{"head_dim": 64, "activation": "squared_relu", "norm_place": "pre", "rope_fraction": 1.0, "bias": "all", "tie_embeddings": false, "parallel_block": false, "extras": ["some layers without attention", "local attention windows", "gated attention", "value embeddings", "hashed n-gram embeddings", "an embedding shortcut", "learned residual scales", "weighted sums over earlier layers", "capped logits"], "init": "uniform", "beta2": 0.98, "schedule": "wsd", "dataset": "wikipedia_en"}
Each number is 500 + 40 x the weight over its row's rms, rounded and kept within 0 to 999. Layers, rows and columns count from 0. Numbers have three digits each. The size before them is the row's rms in percent of the matrix's.

# down: layer 2 MLP down (transposed), 1280x320, rms 0.0566, rows 895-976, columns 240-319
# up: layer 2 MLP up, 1280x320, rms 0.0661, rows 896-976, columns 240-319
down895 094:512557577590510494498484359436577480561481488463518507477507518467510408473497529494480490509487496520447515545482514481495461491516544578477498507524491467515543483543575536507518499490522545523476483532462510498507496442502487541484416469
up896 084:571439483500530462498513557492453495486426509555518506472471491542546476473557521510526550530572485556460615471517484467449490517463572441565480509397493538460473537480512481532470512517437535537453530456477546474515533498499557484492573483
down896 091:500508458509555493488485493419457445504506542517518560560404487462487387508465564437442457492447573533472493513407557509523468507508496476499542468505440529431499503448543513540444391513461462499426524474435494537425557469494545455468507508
up897 113:422508525463496586472477501527510501512479539485484471514547484557543406543533533535463527553451508482510529513541503563563503484506450489484470521496508512428548498482477476545498543518516574525460495586524511534504516520460578488514486470
down897 107:467448492423502581513516488512504484517477493469508492499479479546521438497466552518436526574525467473512521520446537522566522448454465521465497467473453498569469526512476486525534458526482494512517497538523562462542463415531521501580445511
up898 117:518494505508476458453458501573489487472493515495489550431493457427483497511488608421504525508503591503465547447554464509455505441466464554503591492478473556494477499533484492471542476509544518482469486461505512516531500532458508472537513512
down898 114:482546485514511452487458451424476505427461533553495470534536528514477468488462542420546534529456581509507500513502566544498474474463434444551513483539475464448542501432504510489517413468489532460615433463433560450528561450498499504511518524
up899 090:543399456471515518554623533558433460472548511441514435505498544502496550512524495534549558542452490459474610471480468552546539506459516531489564459568507450435509494534470531502538490400549491561528515504490448493484448569501494511491464492
down899 094:518503528515460499481523576515456533463513485481563469487512477421511497471469451493494516551562549476557468470472512536560479510508500511494528422565506449510523525488577480539508538466521517530500464486533380494514544486514466524475383521
up900 098:488466527494504540497488504507460497478463465467532523484474494517528484488628484521430489501392511493526504558529514455407520547526555524509422443546520566486506524539555495542521492551516493488523558521515582453433518553463454533415602468
down900 102:557468544453528488503507502442518465510537508524567468539474435569570459528516563565435479514524460528456482503518470478511511581492547496457469497544515501448499515526502500549485486478480515538548496518455515487446430518558514502475523534
up901 096:471563458531522490473453535551503467510516506485426483538497435474475417495432568525427529507496480478490506449491494479481524500461506595478484528493469442451473546440492524538520525541500515488447514462413481488481465475512549506486477495
down901 097:526485461552468423538531478519558475512505476518428508522431557438497502493474533530526444585465476510501559583489441484477457547536477520489547520431520482506392468569556544487439499491551483511406493501472454543436523427509540480564505425
up902 100:494512549517560522562542468571540459436466549587460511477525559552591538505537494505477555531480583595519567484540460491472498487461506450477542536505499575516401470480489462480499492483481569489447489546534521507463408516446502466535515454
down902 102:486487484472476475451484501454478497510496451497472528493439582507566507476487496514537497514517543493536415557517569481448509538491502524479507527479436523405438529438544559550518462497468461535481514595474500487541481536534525542471470436
up903 093:415506508557496584552542464513491470474489565458509507531517538473500507481453547448433474529476495563532522436551483485530529525523507492471500495503541424532536553503575510453445544454525483572514567521502505434528449523504499528498464544
down903 092:530488487521557511538510397419548539506473523450485483468510461425488531437507508557493475537510521515455479447493490467489498437556418542480469578552511506537521484468585502432528478470491438496507460448522438448434480371434563452469384592
up904 096:470468474486438514520498547551493516470542496481524564503473534498495476565449512441471508529443444519462407501518489512450526558523488471540538520469480553476435467534461537523519458511530517583408472478449521475529470535518473481478570549
down904 096:497487508552479483536593467497498504540551542487516563542452482494468465498445495469481517445503511509518458459449445423480491562560487539558419517473516467571441528467488511401499539531514497552497493489484533514500496439552475547540570509
up905 102:549487486521506452532534471496500401436456490548420449489491489593567526545545522511449423406558515431471551546440576481467445450430459516556553490512528462468485428531471519453457511546476457562540589474498521522463518537468501495433500461
down905 103:475518516492537489482498477498476414512431468526555577545518516439601466473524554428419497510453470516493468449467532521476446467477522493520501556501467464493435537538552460524448486534467444523514466470431554515496538546516470511472452500
up906 103:497544521571507544539546498529476456494531506442478385492453517413530490506545482470511499463571470542519483526538441470476504520479480488508500503469526476494562473529489542536535474499542474527483520472441548480517471464518439456513500570
down906 105:477476451490495532442436526531437523471551555544548479547520500495545513523472493528545454528525526556538522543507529430529444485497539502549474445521476484542499529508447433458486532448548545509468536473465520427526574505510441462551547510
up907 095:504520476500463514537519490515483487557570496474469452464507502539549451537519468516469545547542490530501458496576495546453506421480520613533495580530544532442504523463501548457518484447462448492437434524548463418515514497531519443552484484
down907 096:521464520577460508493434473442432494473521532474548546494542475519460547514521513454428495490541536491540547541514493504415585470510525482474472446498523474508481529504448476498494449402486499456489495506532495475523530471568422558527592475
up908 078:517525559532496465503516553458497555461507553503513468494549497514529569423449524479450492536568485476513475439508480492518490481580472493469538436489460449509456427608526537502500476486504491500546431508480434479489533537503507513476528517
down908 083:506544534495500502514491505484545478460500469464503491489569484399470470479461486512547403486509509514502593446497528434503494494609474520481482480439523575557475425526521471431505493450533500533435460518440414440451509466468515508519495476
up909 099:556540454517502449509588496514506499499507474465491419418526552547505547483465507461525579489459487451537527529505530390505527503523536411505513506475628471409526497502403490494504478494506570450505494477496447556532422541449542488542540514
down909 102:529474432462433438547416523538489566420461485539503467473421561479412511500509492570550427456565580500470441495473525479509443484553471527523506521539531462465490533452516496512527506540488515440534487534488439522488475544442514482561552399
up910 094:490573489496455532541481524545505476538470587484499470467562434402504474453575449502542487517596539484419539496512488505479575483573463501514505509508454494489517523518542530478533546565511462473495529469432444538487480500517547473507543514
down910 097:462506464535443576547490466468514554460466474446487473501531473531464589513502467617506492490530512492476490571524517502536498546490469442479518510484486505448591553512433407487510452471560574522520519524507552495435544389438598530512466456
up911 101:517481494562486478511468554474460470497488544431494503490472519482450440534583556558474487441490543453524465506548483484490494527510420490538508407504448566449521524544474460419508513532489490477523477516531461515492516484569404535539497508
down911 101:541489461530545398471490561506474504511432512528437521507463562528400497608523428515535477431539464496516525511523504543497475491450498568548513518508450505508477539495451421482511499562437401517472540515550476526502473478498497554502410619
up912 105:483457505524555496394526488519505489534455490500528490529465488561509520538529512492525570519492432517454530541495491514498439458495504489545482415503526490446481521467493445439554433491514513432447529463536535530460555487562478510477514455
down912 104:534542507429499549430490416546482535481435498525514458527528521469443520447470517522480531536475480514462505518459482449556509442511433513428505547488425425521523488515511494515540539477474426547480532476462499468563530397549481502428517574
up913 118:502543476512566592491464493503477552469533489495419484525481467510504560488524512489472459502483531504475575481420428458513522425529529483498495561480454586497548563424440583478514448511518452556518572498490529577465419507502508484484543474
down913 115:455571503556538583443431465457601524516541526513543522466411506522506482476487478510507508493538432511454527464400561488528517479541479464432473544511522436484494472506480465545534534495515450420487481500488483550460485495490476506494444538
up914 132:487481510486562539510573538507451492498484518602495540506427492481487488498461502497483463574528529470445458562544461503466453574526535502564584459495495531432508541428482520524448524501520492525414491518515473503545496516426535527529522484
down914 125:465512519493480527481493521514513522508480505521480589492459510456463472450520507446477518513446523481501453520435549568474443559488482464561512477555581531475539525538411440484494519543557497516465489503478463522499550511456460536592485507
up915 105:485528520598526529483486464531476550465544553468448489512506434481468538538522519510510461553448516503491517565555539502575519464477434542485516527504443476444448515575488446458441490508489445525464547495473474449480486505467473487511469528
down915 103:451566501590484393509547539426538511585499499501425456461493485518502519510489501570507483485485522490553559484514518441534490462639478473447480487470493563510549499488516483417453536530496442536508536445523471446473474549420490494492518500
up916 091:531431536500472497471541478511531497444499535479441450488465518546503529550429505448510443564485546430540449516498525528564470519471537500497555477469588498458456449520416473448431482507536534476556497539522510448475469522536467475445452572
down916 092:532589528527508514468487408502502440519458546432474522561482466464507455525455509494453511577491472541465514528489509502467543496429517447519512495508596575451499502510577496543470420428474483552447468575534559498473578405512494388528429528
up917 103:455526502539486493593527547560550577537473458538522493470520558502498513496471509549435526525497538465550546456517465460422500462472452499481506470500554494510475511559581510492465539490459503542458509551514474469476446618507484544538534524
down917 103:531476452470454550499541506584562521544474398511480545467479504521464532480499555533577547463478507488520440464471447441546537574552468473452552483497506454512474524486469449449505510508478515484463487544486491417466427496422589569471542552
up918 098:490523455502513431522513675509549555520518454567463435503468522494446480543482563565556513435456519515535450492515527500501507534509433499532451443442448511468453466595483475497478472530494475512459515495463508501562476537464549513450464512
down918 098:451483440518470577421460510511543553528478473496519450513528456502425490503550481499533567440426553459484492525574455460530487527501484560494510438532605520557551513493584448470457545542499498546527477466471504484485470401554541564500430581
up919 114:374405480453561509576515473509554475522492515526466463549463472477541494506483516521519508521447509525528517499532544489532472412447524499459529504564455544427494547455503482463467512491462586541497565527491506549486491519561557473538486542
down919 115:535455455538578510489595472420486449489410470484535494556445484468470533499460479576490461490520511455459508461484577535505480445469432453477544538466515553530441453518495507558486504580495532489445513493500491517452513489574516536559418549
up920 086:539472536500540614517520488524472587574509589543461421543521425540527547476529480511514501487479472523497512448537497423502551518515479498525480492445536500453467411490491547522531504504477476482472560520507610445465442476455529492571576435
down920 086:539540473568549453575544555425475467534464474486474549512439453516549523492522507512513515493472538452439516598485519546552477496458469553477511540533490535541535503477436493455577464475503417477474470481490521516477542408566554546485455552
up921 099:461536473559530503488557450535441473506464528506479492478535481533574425524559499505520484498496480546541468519557529476530468548483487541552565512532554499467534490539510525482519470429511490502467537553460482549526452512456475498454479547
down921 096:563486531482475572436526382520447493487469502505508554465522469534532526467513482483518582479409510541500400487500461483506493465519464538462498474517537555504541500517499490463515512434551503462502561498466510457460459343435465534500303464
up922 113:515574529553505516449524504567550541533469523440481456492550501551531435505570434471484490512540531512472503540517456397516465540515453542532466502418472483500501524512470466500496487457550481510450544515542579504530432527530376579467487532
down922 116:524549489403462493469486502540437541468477510557552503471528478543421504476458552507502425480510500427553500535465497494465455552527445554474462467525530501498518538457531511481534609534579464475548506411505448434643522482511464555424504523
up923 090:567436469486538496566482505489494449496450492491544498419575569451476477481517523555445483589448455561502501474467527471560507541471480507576588504543469569510496566475474528508440484503450484482541491438481515527513472523453569484480449497
down923 092:586514508434507540518551530484482507497481566551526430444451462538492539529420473523580444536510504581501453479393531427525569467531463459461500433534544521423468516493478429537411464500549466444473358516508505550441473445487525483481501483
up924 104:525488515472498469519555532527446491522430537471539519462461547479546428511483585487453544521469606504523484548504607483556510514508471519462601487517526506526511494562539486531512569513520520502499491518486534564492459519477532435513520527
down924 102:521500488444482557490391504478561542515519530477552472418529454500506480533466542485496489521521519485485509513486549514493484473517445545554575453514471495506545543513583496442584471416457467462465388503521514520510549405535484512526486576
up925 092:485523539549504502553462486552480490499439497588508491554559461489547558515515541574488495582516495548488495571484495455507432490554455536523451538482507461502505442514438424508518473571520498510423507477513532438460464522527431521506458488
down925 094:466516508501523543466481530474506528412526453452503459505510524481456509550461441607484474482553485514509560455513493506471451451550525466564434445463454503482544487491501469592552463520470493519423488481500516472560541541477501519496511497
up926 093:480491527462468526401488529482474509472464498450546482450526508470508530508574513433539506564487532572528538528571484458466509493585538512494489448462529500499517529416446436554449583502501461490532487562549497492535447538440517481462526424
down926 095:561459493478468484516548543480462539444510510510574501477450485473476583458504457548545431535484493568582438466452473482511553392490555419507450507461459449433526472521466483558496507423520541464484454478519461463461508569455481528458467460
up927 083:535531561468490520557462501436536420526447503537492485502541470473447502545371510482506570526471533522467463472499427463518568476532470424559490448470457566511482527543484548465487548441449493479513474497437484475526509526476483435434558477
down927 088:499562523544553504537473499393506529559474477538509447535548465394512510498489513461485539433460520516413558478482504445484505578550499547476545498442452565573472420489553493576458500456489449538412484477404440402510516441515522557493473495
up928 101:478531541516495474508533526526547515541473460494458504535509534483534455497465484506520544448482501526469434528542576477526471500472472469511472454462525539470526486485485516464522521469424518478496544469515476480501395506498530541532476456
down928 101:501555463531509512576479564487518483492512461512509498495501462495554462473465493466550478509424551455479552515485485431494535552559486567423499474460505447515520467468530520479471474550491518548550507514582553466501529560515550525556516484
up929 106:557587474439552484501484536540534522547537529507535467470539537550510432477557517551560493515425540456431535409503485501492468444541524494418477476550453561526487460554558495490490528449509484573478549466530434567497503624497502528483522458
down929 107:556466506501477431488455495513511443561515501515458435430500501565444502492519501559541499458429549503434463493452530545552454465511515478499411489494540535467412439521480447469487506452539499465488483479508482509508557604434488489509470488
up930 100:468532502564509574505498521518446479558552468492506414544566527497483590459467438478600524486490493479525499501504490457484542469477533515476501554490507546486476445477552549487519461449523576538477505527458451501494516515503476465479543458
down930 101:446489581485439547548459550495483516435505584507470473495477496517452457533525501541500477493520504433510549488524524514537509489508520487501452548505549538546468479524420490515496547530542562507463541573560447502559491613440491478567509471
up931 108:514510500504511520492464508553547469556566545541427499568503457481487546515447537549523482444468475554466521542568570516472503487459492540437566527533496545464488497523504535466490478476565549552559506488434483499426519512490498456420521565
down931 105:511469461475480492444547551502441527561456445431439486456561533458474533499524517474549500390472533496517402508451526434483565497538487487507573426473540495527500475550508502541486505515489436537478483458469451428557525427519466480549524511
up932 100:479461496533512435517439501522502597526447495523421440495528523592501557532506572490562505543545533458433543533491504488535469500504517471489551427536457528509462531461559497477479465491494482499513539507533495508492510479499464472484488480
down932 100:443472546448482459508447483503513540459537528425522512528521450575458540482472547453413565528485479485488492521548556542557456453474535514465542486424468463535545511506436450455477574486463534575501504522517409460537522437438486473566440543
up933 102:491409547569472515513550465490475439534491458484500457572496544530523453572544499483489478504449441469524504515472583431475528488463461489477475496542445466378457462579452470508533492508467425506514518506498493514472487587512529545555493509
down933 106:541520553503564494551455485473478478482526513462496498581451499486496470563439417389486483499462498500518468528489538594447474506435537547510538546473537431461488495495530542549471490493448517554478492533509538562439533543594488492486449544
up934 102:476544556524522558562470476505562532595504461544532489564562480518541488506487560455543458584427431460501478540529559475519525506447504514501502528548503524499477487504454470521576527454456438513522475604478531455521538516579497569540528508
down934 099:427458542497483561535373469453564433370593559477473483487465515503449504552523558513588482537509479426509529523442507524493528475457579435527484513551498439498520460483480538502494530537452461551499504469598489435519516457537508493484504550
up935 110:390518516492488474477447518530445524493469522515516506513582538489512458510441620461514479598541505466462472493458540472516489469540506513590480514566527504423448551426531478475505546542487418511454536495456529411479506473488548417462485478
down935 108:456502513488508502441431469520530484485443505488446469545425447399439412495530525499515530499478519481520455455475560535524512520438455407580495506576518530496549469443451543461534567414499482554510503526491566542465552482517463418496478546
up936 083:468562455500535545495469489448457510544473472499538448486388487472488532525504565472502476508505515536521421443526479417520500473414482441569496508460513435434515466558486545487523565465462409634533482520479443482516484513521489521433571561
down936 087:539659517544525534495496487475570505494493441469527474415506523419492485449491517476535498521528530461441471526532457432456568442527508485509521419541491493529566456571462544483512478486501458448493447512484510416505537427527478579430499483
up937 114:554491425504561508422500509509554464537476565530440545514479467505498469546472502528484519569532555525472498521537478517503488419527453477499428527497567531483496491548460484526505466506565498541546461527496507519477485479503480487529496573
down937 110:531551491475536497506533476465511516480525451579551513562515548496458439497462524498500550530499502539492492507540514552444547472472532474458347470516493534478454471506452408541503499426491506486467485471397447453494520454523485516545449484
up938 098:564533475523560574396490485533500432516511557397518542520491427525544496521531529483550562480436491521558441559483475519459501547453413526462509525507553528470557517499526508494506461526531465590554475528510537478490447489523495546506467509
down938 097:522514468443532493476478536528574480454521497524489452458563502533497523472525550513594488502466528472564511534587445519485544526532503522452449510565486492472481533491464550528526484449513441440585479444564456562414542413485568518484488444
up939 105:508440507450552556478442497520552448589497459531389463576577440475493440515488485475499477511512488546511523547491451488579544500439460568559539536542442536505512440521458565491461450495473531586447539508462479480455459497541545490503489554
down939 099:416531509461485531510491373471525471512533582518529442446502472508464566527485504495553476525514531549515504587519493520558542513501533520498515474500532456491553440487481556439553415492578529479501520519459492521406517421490476491521510518
up940 104:581490509480504553567494448477534528522419476428533490538414503527502511556520491479520501505531517425469497557502504451493469472406409532535521458450555473474532502480539488526469499473538474503459537496473569532457530502594522613527508475
down940 105:495522483538546489509492478507529479482518504484557443491543488435555470566534446481414542472526454525501447475486524553494481515457588461530527516460471442562524518493563533540488568524474469476530467506564509516467482445479484491443450556
up941 100:509510510537550412543496496565466520475506558478461412527576446510533499521486503550510531514551524534475528549562545496551575549482554524521503465499525519396462505475501489432469473487509519464451519528409508500528525484571548466497489426
down941 098:434522562476518496441403422495459525502556535422569535447505524509480457450495500451503565446488521537528532531471500464471489535524514483581474487505527471507550521516507520490588531501488510501536477473484493518581544450503463478467499489
up942 109:529489542557408535480568567499479446532535514529477483536479543499511517507540532426533504530461548454483456524584523447481545507540542491452505469493536565441429437457369463495500450537512531469508506518411564459528502540513503455495535435
down942 107:535540509494482531502467517443540510540428473474534478535536506494462564516542434491487511435482565534534475432502479541529500431546579514484545448481542495492568458430509529472506538476465454538546537427490493429522468484465485522437476527
up943 105:547486486465477504486501449505597464551536435455477527486469473533562413487508550510512476528450443505506512527540504499506551459477463447532503541522512526417469531500436490433498560507527475493525547505412466482445432523525535538463492495
down943 102:481549431563433538519483407498494562472465502518523431471516521534517544499501551515486501545425503493604494485424539512459526495522453521523546417510491561504492475550455486486468494502538487458503500465550480467507536441518472488485489484
up944 093:438476526536472541546491472517497559498485522486458505479454418546545512490558520563483539506486559583525494467451477473492536465490513459524520465539532552393440540513522519496510539537502512529495481534474491507451480533448449526455606465
down944 093:435492477483486427488468498422511478584468544565478482518527475486486442488486492591514487487513525468511585555423538492480452431543492520598486490473510517421583457501457507439506458563457530517495558475449520498502546481461558446481501569
up945 097:544524462497471501547501458567480549455485542464470492502507462500554485480503481470548444631581568509541487469520483517509501517545484525484574473479496534519508558574481482530513549438484455456495492565533462471491468485438556416531500520
down945 098:591418414477542430442551495508449530483563544468504490517465482485528570534503414508552580545536498533544527445521555582566486532488520559455462455414448563544510568517497455535461466544462491463503535507519436483494490463493511555468442494
up946 113:456484511493473453521522527522518498504528565534435480521501424436528501480565439487494474548625552474535564505555490521514496451511513471499501509521500531433501536452550493458430479460541434601475487578486476403494434509416476476542477551
down946 114:591534538523436552491504532507516519521563497525531463563514450558489531443465527490474499508547465483512594518522569536554471442484556436511441550510494471499513568494570441512426474495603537574495474491469508487471504539405494518503496475
up947 102:501455494513496488470512469479538460537536522437450495451537506502490496483487500464421502519493588504533542541524463489497512472473543538483440486546532542550514487480500492502544465506523527434473480535457464523505486574548486585462499494
down947 103:563456529463518479480537514433539435486543452463474524487500471571481520411526545420582426423450430415438486617482502504446489478529519498477526485567488498490497551480510527505477506506527494498479462486579504506484589387489512486532436459
up948 098:484491469459484454465509503500547541507428468510575524496468545487508543532534500457500488447430491533475474579502476477439462436498516532495499467478545498496459478456545482448536408560505457512514571543459550515466443521525449492541515513
down948 099:507462471419460454512543478527429511471432476516503509480509549443503557504409531456469460476504475457532515556460485450481443499463471476479550528450450485525477437499533458553460526476490568471518508530546468556537560505498476459538517532
up949 086:474501489441501563469454494549523493410433500548523531530522535478498536480524483481444477495463457553574539499525495526485526477426566460494529483486519520476539554579446533561517521478549489524523489528513456509442491539517384478514450421
down949 089:440438512500456530504420565532477530466471471530519444424535550464454527537457435545455459471547454521434587452476464468498514477546507477528520557462479522518533515561497560514518564376569500558554464494488449483519531483460486474483484524
up950 117:410495483472519543573534469488442529477417533510499482488500505535484514500566551547485476549523529532399545516552439466532546563434416475530585452493463391446487471429556475481528499456509483490503531496449510548456425525494516502540461493
down950 110:459509535424505501454505423436509539559526514456505521502496489521457531505480488587447498484557478397488532497541523527499530556417488462480517466457513458493467445522522554470485544526451502509581540466475460517465523429531520503532426491
up951 108:458494425553536499460568487488477443474448555539404541549496503518512497499501503534531481563500548531534486509499524543488485485590449520457499451435571454516467452480465524577468395474424451505431492514520533473542468483487486505468523569
down951 107:489513471555504528540549474460496519501446481490479514504500479458555487557533505543486487505533498520484468512446506525591495534528418518492504555478465441504480526516536507507480483558440444506511463357480482465588455445443469578456428498
up952 089:502461504526528472536482532537492477503527511553445419541445489481486474489445459557492455541547490479507463526509505500492521469464469493521507496499493481448448456507442455433401495449503418543551492583412501430492472469497563477446549529
down952 090:544545498428479560496555501499561467550407577474553422426482526504470421509497492480501439565481516546488444457462487423540468497495523458554555506527590541500512502586483522502446527515463482478518467473541527399483505434427508465462484545
up953 101:422533573600545489524502481549492520521506488498463459462468473502582446511512449523544475532521473532501536568577384492528515530518486469563543477548515508422491549479436525496455529435459542477479478521478530488503445527485506494511485457
down953 104:498561543593448556403530532468466518499577415510507495563513505529532572492495507519560506516464543505534476492454404493503450446553536452533464468518403488504530507453459439529428512477532547464437518483499551473527565570508480524516546527
up954 084:499478555503526532506515569482577433448529526530423505452488450520526519487464549461554505419566429506520552478591418500445465442517534500478504463547517462565468567506496559424511569550524579436519524445519508551566517521509512548493535600
down954 089:518507526547525556541539526467507468539498486552510505431605520432476475438485501533505570496496494457435515484542403459492518462477505562438495541471464456556488511570550599442553552525469465554480497475488451483525491416535494529483471518
up955 099:440504520505595546529510537541490449486513427564489424461537482447509567502603568505526473517593544592469535436465480508484485491434498487522533535555466468553541483481547481501511506493516487459495466500494478487490491503475489501505532522
down955 097:460525517490443543468512580501545479458581484519507454465539530461496511537525506492455504486460472526523461469525508509491532438499500467497492493512472427540557484514503494567536481545546448567478462481545572505534505476454534497455467534
up956 103:514516515484563591465554581505482540493435560482553495497466499497542423565512485470475515506489522466471452543498482495498488522487505551484518515508442513515509531478519487568423513490503491490473465554527530559545434516530486523519516572
down956 102:569484529506488447522472528472549556554464541510522485448512518492449467506520477511483502407549549536512506458500509525580500523543440511515530491439473500491530448548503516517548522399410470475490406489524501523575447463499507486505505623
up957 094:466514577517569527518511519576623487546523512571450489553530541525505497514504454443466465537487505552509447532539515446548504522453486555435528422523527489492446496488453465562515488507525469486445503535497529453475474457504508464526464488
down957 098:471526471496479530470443514385429513464451497489587494499474467470445509494487532473506485535454549500591485479492491464478492426502478406533481502445508540457517522500524481518423469466527440476378520464505522532528559565543539464489532485
up958 090:501493476492465519394469514581589481454460487502409474538441450523506554509492517523522503497466489508487479453447422521502477536525497593421480508528467512498533465564445545516485436523563428542455489457523529528481465473491555465504479595
down958 090:454582529555491509479462468492553501529493426504420493530485550473404511461428502529597539525455444490497457505491535467518462462499468493491486543489502605471484501434547496516459538562507455607495525502457469485564507452434557476478497519
up959 107:514579446524514516527467504474558552505497515475565529465488490501522509554460580522506563492452515508481374529480519504478498520480502467538521546546566546488452447480494519584417504511474498500501525476486488523555455489499562528482483474
down959 114:529495553446475522478411533509513531417558506517552481472488424520501524509472543504563468539453490506538498507545528453441497476508457516480388468449539490532545499455547454463531522470535519446473501515539472542493534506566488545476477535
up960 072:413482478486458552516496571481531483502518504542484526407529509546499500505459534511485567505523501489544497424511509500463510483558530507498505539537433547558542533566489489552535492548505491502518437504514456452557505484489515511459455517
down960 078:494500453515487531595551562503517509580478532540471498458545427422500476433567442525497551482503485535508523535551405499454518520554539540454418463540433528534537483487497520465530573506523490510532473381512444406490503454473504596375502524
up961 116:476486536565548447544589476542541507545481456393530501535523516548465439491554454470395486403544523532502479520460577522461468570464513546496525487490507509490485530526521517508493513517490559469520499470499592555520514546513543487507518493
down961 118:525518466463543506506557455470463443513471439472533552505539500467571413509514497477430573422468452539465398483495512497473505534469564508549547545508508535566524556445494522454433601493517478571554465483515560502517477480540547549422454520
up962 096:455508561532553450428447510535472454467498574464399457504501560552480540491494515507557438610493511559593499485568510472508518504463468500511484507517532501475479520484545505447509462471436471546518577561488471514537526466449561518536523520
down962 098:472485508544505531513542522449513527482524445502466497519531464539481503494459489436540510545486524408477405482485435506491475513477460511493501454510474494511498493498498520536414453510541505558443541468510544515423518518548516552533489440
up963 122:506479495488502517498495498498464512491485498510561540485452469481529494569494608535546513440436464464506575522515508458498484525462516516477493473538533549450476454494409513528524448528609488454521486525454463551525501493437519464477500468
down963 121:493531478512504469450528511509469500434485474526481498535560478483527468513460539463454514478421422454566546535477608466555428508489532479452471532510550491516514476502507386524511514535526482477569508501510526476507458430487479545527437485
up964 110:477394601521512522510479512555470466425534460535430502545516456510548481472523484537483472431498519544532493525538545452495459562401455456507434468508524463551507505444418491540471510501462548514493523472509521524533466495525479475428488508
down964 114:481466606507502498481486505497462485457507451506517517447540462464501509452458466508510521480490491504485581469508400480475522548537486440464462470560431482608529554458452527474527542534493468572543478426483523523575536560442514533379509512
up965 097:482554531489442509561435544472481460588443509430439526582447489508512472458504498450489561513448516465493514523473586421498503482432521512493465504512539507486460555515511523516484484532469509533485472495417585561554451499552501492534550470
down965 098:491537545435490547438554518520475441522511562510478373476477501560535497452571467464550492471583537407475500483504536482565549471471500473481512512442537471457505506458420580554467543471517579521424582494502519532505456480533491521514511446
up966 093:476530468484537516510564504448523488465519490463523549520495530503471539475548522454459511449473532482474513462434539478469444560492432482396561520531450550518496494512533499503538479569486477467532541511516568519461419496499521501529481450
down966 096:535526477463501470446472481483506498460488427479539482499549470508555505493489517503448513456507469463478511534531497562491522455453463502514422470506487535473540460432541474523476500495479505510538445491621558506556507466496512514436517534
up967 094:507489495504617464477595513539449463503507470493496469503456437531519539501535465497460580465467475517562531515568500450534560477442537513545519457490548489475481482504450433472412469488509502513515524543480612483488479573564518500534429469
down967 096:527514533451504507374479486461562478429561422415522478493471546489477480477460493478570522543539547553520452408448481553481520458513520494432459459463480461520535490552619498564467505433464487459488540470515473518527515561499480493502446478
up968 106:427556417567546498440485467502439530563556526524465440559450434534513531517500459515495472489463517494498548557481461506482541442491504475484471504515491546504472491514443577417517442564519453472478570500526458560475460510524546484480571514
down968 099:465552468578492482505481300422560542573498505550454532482450515507532476480485488525505477444492469535487536494466474520525530491554516515437487549523482438516476437519458478461536510410483469444453484500499455526530482405468467532474492486
up969 087:473476529503559556512501465503478509562479452544444506499488479486495453579455514517508602566480488556510512462487553481450532513486497519489531484474543523480426457586539431496455444457450503580487512596477485461521445475535478492504560522
down969 086:476507531514497557571475318466541494511526526522517500576484515436474554480455488487527477503463509508535541388419500534509488435510540473506442522488451550484500465496487465490526523537461540457515493473455457478534488354468453510520472505
up970 102:441560498505527518548536500485488535511561519520498469528534482533513467505594499482444480493437493477517439511466476436471488494459536532516513489488488470487449464558497497501491560545491466560495578480425543512463500516474494544445580515
down970 100:438477475431501602494543432464475591514532530499523458487563480465495539493495467429455493505517461507540535499496450427497537548535526438504495495481491409533518487526546504508514555503480532545574533476533479403591466439542437551457520503
up971 096:507532495428445513522508510501512520519572501489420425466559536513461494510418526491449500467514439492461480422500485546435555479510530486454560490568532472454435470491463513472513497462401482527540586533486413519508471507561498462514523509
down971 095:495509489486471415466515452441564511580499459475487538440462593474473440485504450483507581541506593539461520560515506518402546472495537456508504511462480440523500457495550555530585515463500548459437538562498439542524483506494441452523452460
up972 090:478454477534522560452484546488550568455441451495449518494490453453486436513477475409464559542479474543563520563487533481534512517520528531502507515477518513582458483470424519469478544490455543432499513543474484503556533509543550540497552537
down972 093:556503500481453511495445491455538547403526481466566492467471468490494551449492536482525446513561446481493510505470459530489499440558531494559499463460497428488475509507506496455459474517519504451505480504567494499482562502534506508501521486
up973 097:533538493512542508503542474498470564492527514516471490479524473531544519467477496517485600502465500476559478507521455437486578502497537482508541501434493489510482512454492446511466475517483447547466560535465523480441489529492487565441540459
down973 100:495501550595466534552498527523503488504480497522523465474486443484466496538473496537506471515508456517522536477492509444570554465532469497502490502512494564523455568510508570553439572497502587457504539459563478628528474528514443424498475455
up974 109:483459512497503488504541563557506449523542535512438538497457426521538473566569479541547497515507483530513490553587498527479442489524504537396539486562551514472479461540535460514514477518536476458521560521464492550515456527485473600530468442
down974 108:489468421608471495534512507426451478526506522532440550598497484573464527575424526558502525434483423484565509451596583522602465486513496569466478486474560558485479463583522445522436500557513546488561496478459522509550499445449486540528500521
up975 092:506425531520490495476497545519478463573460463474500433525465486484459516582465522473429532499509438503492473465464484510533509424480488466548508488451509459506502433464443581508489514447493460563523423495418484474501459535529494547501568487
down975 095:432487578523523557494444507502492506505511527501525545509499487383529503469438474453474520571472451489547479422572498435502526414477525516430506482421481458533446405594481492491498509447543488460472526523453430440535498515494509501452524459
up976 098:442511483533527492503525493502436544480521439557504382521530442478488571464452487455490498517583494545583519486519508462514558476460469463466542508498470502506593451513449558452444495470484441525493499514482506522533407504528439488535514483
down976 097:506430582476431414532476557463444507490557555523471559455466482539548567529483511585521525450523498467519516505572548504491518435470515470506474419523467509504469469466442441438523435508506494500522516561548489477531560560566396571497532510